Part of a small language model's weights: 5 heads of 64, rotary positions.
Each number is 500 + 25 x the weight over its row's rms, rounded and kept within 0 to 999. Layers, rows and columns count from 0. Numbers have three digits each. The size before them is the row's rms in percent of the matrix's.

# layer 3 attention output (transposed), 320x320, rms 0.0419, rows 189-191, columns 240-279
105:553474499511499500492545491475494483459467491516489506551464499494464489489439465462495574473498496538512467494489518486
118:478500488508477471515494515467478512514488508519534478502473519538518544470460468523521449521466487479549496495471471477
114:532496494439516534513508512507484540460491514484492541476504558478545462534515503485527505500465480503521474492504529507
# layer 3 attention value, 320x320, rms 0.0497, rows 190-191, columns 240-279
111:515481549487533477567546508496510522466470494523488500549506498500539529511495470496492473534470531471536483469502462517
110:482542483508495507491472463516500518466505455505495503460497519487526512498542459524531516502492492483509528490479542505
# layer 3 attention query, 320x320, rms 0.0587, rows 192-223, columns 240-279
103:522487535547470500473507533502498436489469550541492509473489537507474539502505493498515465495512497516475492514502452509
084:520497485489483499517493521534512524533531534503480529486508519490489487478501490458543509446482506466463470488497542509
096:510471460464450463498513511494502516496502498489495502508468511499547507480470482512537504514452522476504507482473476451
108:534544526484467461482520511458509453522462498491519516517520526527516528536492505527462518479506478536452522479472487507
111:559534509481475451492519476460512489503486446468541519511521517513531532533494527507504499491492517529454508481452511481
136:544523517482478441513507531475526460536488479489526523494526502486536485545523517500493464471478496523507496522482478500
099:502504474519531487495483462539493520510479528496517490491551479511486481508457502483485462533531505534485462499489492503
096:504471496487488455467486525485481497507524478499518483549467479477505547502466522550473495501486480524486495505540509488
077:535504519468492516547508483514489440485503474501477509488493506497521519455484510498485510500501488494478441494493479529
099:520498531479505453516480467514489495523451473448541479544500516485535465478513514477545498491517499515499523508493511495
108:474485494520521495501481457546490530525534503496438505492443426523467477475518499460485501497498507469523517512506529501
095:493521466494515493455536477521461509488476536530462474532494548452526510487480499514492509518468485493519507476495524484
087:498491507530529518438490473526473516504469497530496459529491543499522523475507521528505520517472486496529541498473472465
084:484493486508489492475471527496486534506527485518476506522480505488485498491483489502505501485470485502491497523486506497
098:502491456488509509511533492471449537539541526481495525539448515480515491448456502504542473475491498513515534522461516525
099:519484501500435416480416481486521505531477507482490479479505506471505501506510511548538456444510521519501558487528522512
102:492460501470469453516475475497480504491489557489479534488493466510529492530507503520514494473508518468507477528497485487
098:478487488463502517519479476502492503485518542497546486499484518499460519523524521482492522487456510494531522489490492515
096:520463541475557508503509526488492515473493475507509539558473490503502497486528521510523471539489495482464437503557472489
099:509516449492501495559527480482504505445513522529514494490505450513560507536490482486504505497537493490444552516487564470
102:513520535476511515513485492528494483461470509480491492508485512483540517518468514478550496490489511501504534462487534496
100:523495477505529453506490526467526536466512508525457483495504484497464485515489509491490538523529527548506469512460491528
101:488502526495506508501509488515500488480493498541502480471502519479469498500506475459514514509478545492521510498517503532
099:507478481501524477515496524508518499484514491523544513503500484516521507505509452472518505499524505486471509509507549505
091:496474513478497511492505482465485488484537528487502500522466460491495505467488552486532501494522482510489547503492493462
093:490479459470512483517495479511538488496481525456485495502534482537532518500558503473575519510508476489469547510521511504
097:518502531477527509440503497469531502468477520504501531487482487439495440499509549521513517463511470502513527489493460516
102:490499527452518519488492506497515463506478486526510516470493510524527501478481456466481532494511486518513506503480558509
097:449495473494511487550491529494534472499487508488465502479572479496504488507464517523474508505498531484473526486504531493
093:495502491468501535517548496520517462505501469520474510493522511455545507483464496530488473482526449493471539552512516512
103:524458489500465525503464509483498495526521512496481539519457481524490499496492505507476466523522475513469465513518568488
093:515497499522484515505497521522542486523475518470476514481470508524447544507485464483536522487487489471484477533497503442
# layer 3 attention key, 320x320, rms 0.0581, rows 192-222, columns 240-279
092:508520504506502505520527461471482513478515498475477502538556485518489471504513481517516522531519502476527499512555482437
089:518502495497480508507492508495484504506511509512525487443498505482517498475463524528501529500491523527506471479445453469
094:493535505497498473549502518493463497487513526541506502448555461531470503494444527520489486498462518526502478540533491463
075:541491516488496502499512502516500524531500501488513509492528493490547553507491505499476451486461496489538557477506477491
074:484539496448500543487502494494538519506455540470549512504492489512508507500502520501515460456484483522480519537486521507
084:501531522484505524481502496488522510525468484496503539498491547489509509473499525500515461471492518502491556489508540512
094:463448466472513492496475455512495534509486525486509502540537493502536490498530466484488505514521484530507484499450495506
097:518477489521500418529496531474497487561515475488471517497465477472518468531507488505493485486492449499505487521503457495
088:513518513507497490502508462478493515469499510470505528511505514490466518517515455522567498477503516461480539476503518467
098:479514512509466546489554493513467478517507459499541478478499498511503501488535546511451478486472563473506517542528474457
107:449509485503558528491408511492483534453525467486479531526480494490501477474526520499514529571546473504481488556504528475
124:485469508520483501514439508501530472483498523518524485493516489525482476490506487485515504497527490491457452537515506552
130:492470485539502471530494511505484491484549530500498454510498449519461495500524484487494491530540527501481465535470490488
143:508475484515516471519433505486471510489520505525495459519473476470479471481494477479459466537527526486467457524509501509
102:476511492489525461464492532485479480548510483512510509547475496516483487509501525487487548502515523537513500503477471509
097:497509503526515485475542524491521484516488473493515535498470458450496495480526491503484496483520517514480493507535500495
098:515490543517470525468478521523463482512527507527482510496452492537485461507521483480510461471511498521496505487551542506
093:490535476465535525535463503517532438448522481534489482521471523503513508463476493460509516479501512475510513507519500597
093:499510488502520501479464507495472522508510530486525515517456487484500481504548493517492509483458462515506501500466502450
103:541514502470508541549499538512511502516488534507542486500505497510489517453486507509491438532490485528486526498493557528
096:514503470517531522484520532511469508486478522518465501463480530501480528490518514494487467484504470505527487454514560461
102:500506500459496506531515516500476530502513479512464493551520512460499482529480495531479516498454490522502517469519450505
098:509497496500512508513511467520474503461476512492525513506511469516508526538468508534497519487488505490495491506467528503
101:499468465524513473500482454487509485538495509508551474505542487497511522495515506472490463525459509510453508529543501486
095:500542510499479508510513522470501500520526514512514500479429471450495528477505558475548488449469506539500481452501492505
091:483476522521534498496492491487478508546477516527492498513459493525496500502537491486503477480501481465562447490463537489
095:486530534488534516513465558468524495492488501486486486518507494476476468493500489480462507524505527521480496516502511487
103:481497499477515512481502518505480514457504514521497510499488520528509548483484522485519494561522519500513476467490509478
098:502519529488452490528525514494491510497477519538535538505487536476500526472479490539475496494498498524511501505513502515
092:522532524511476528493510520474447487512480505482484484522488484505488579506491550513509474502488480479482498476527502495
100:505484472503520518471455474494523482494564444505483513509478505511546461495496492498503514518480544526536531501506501549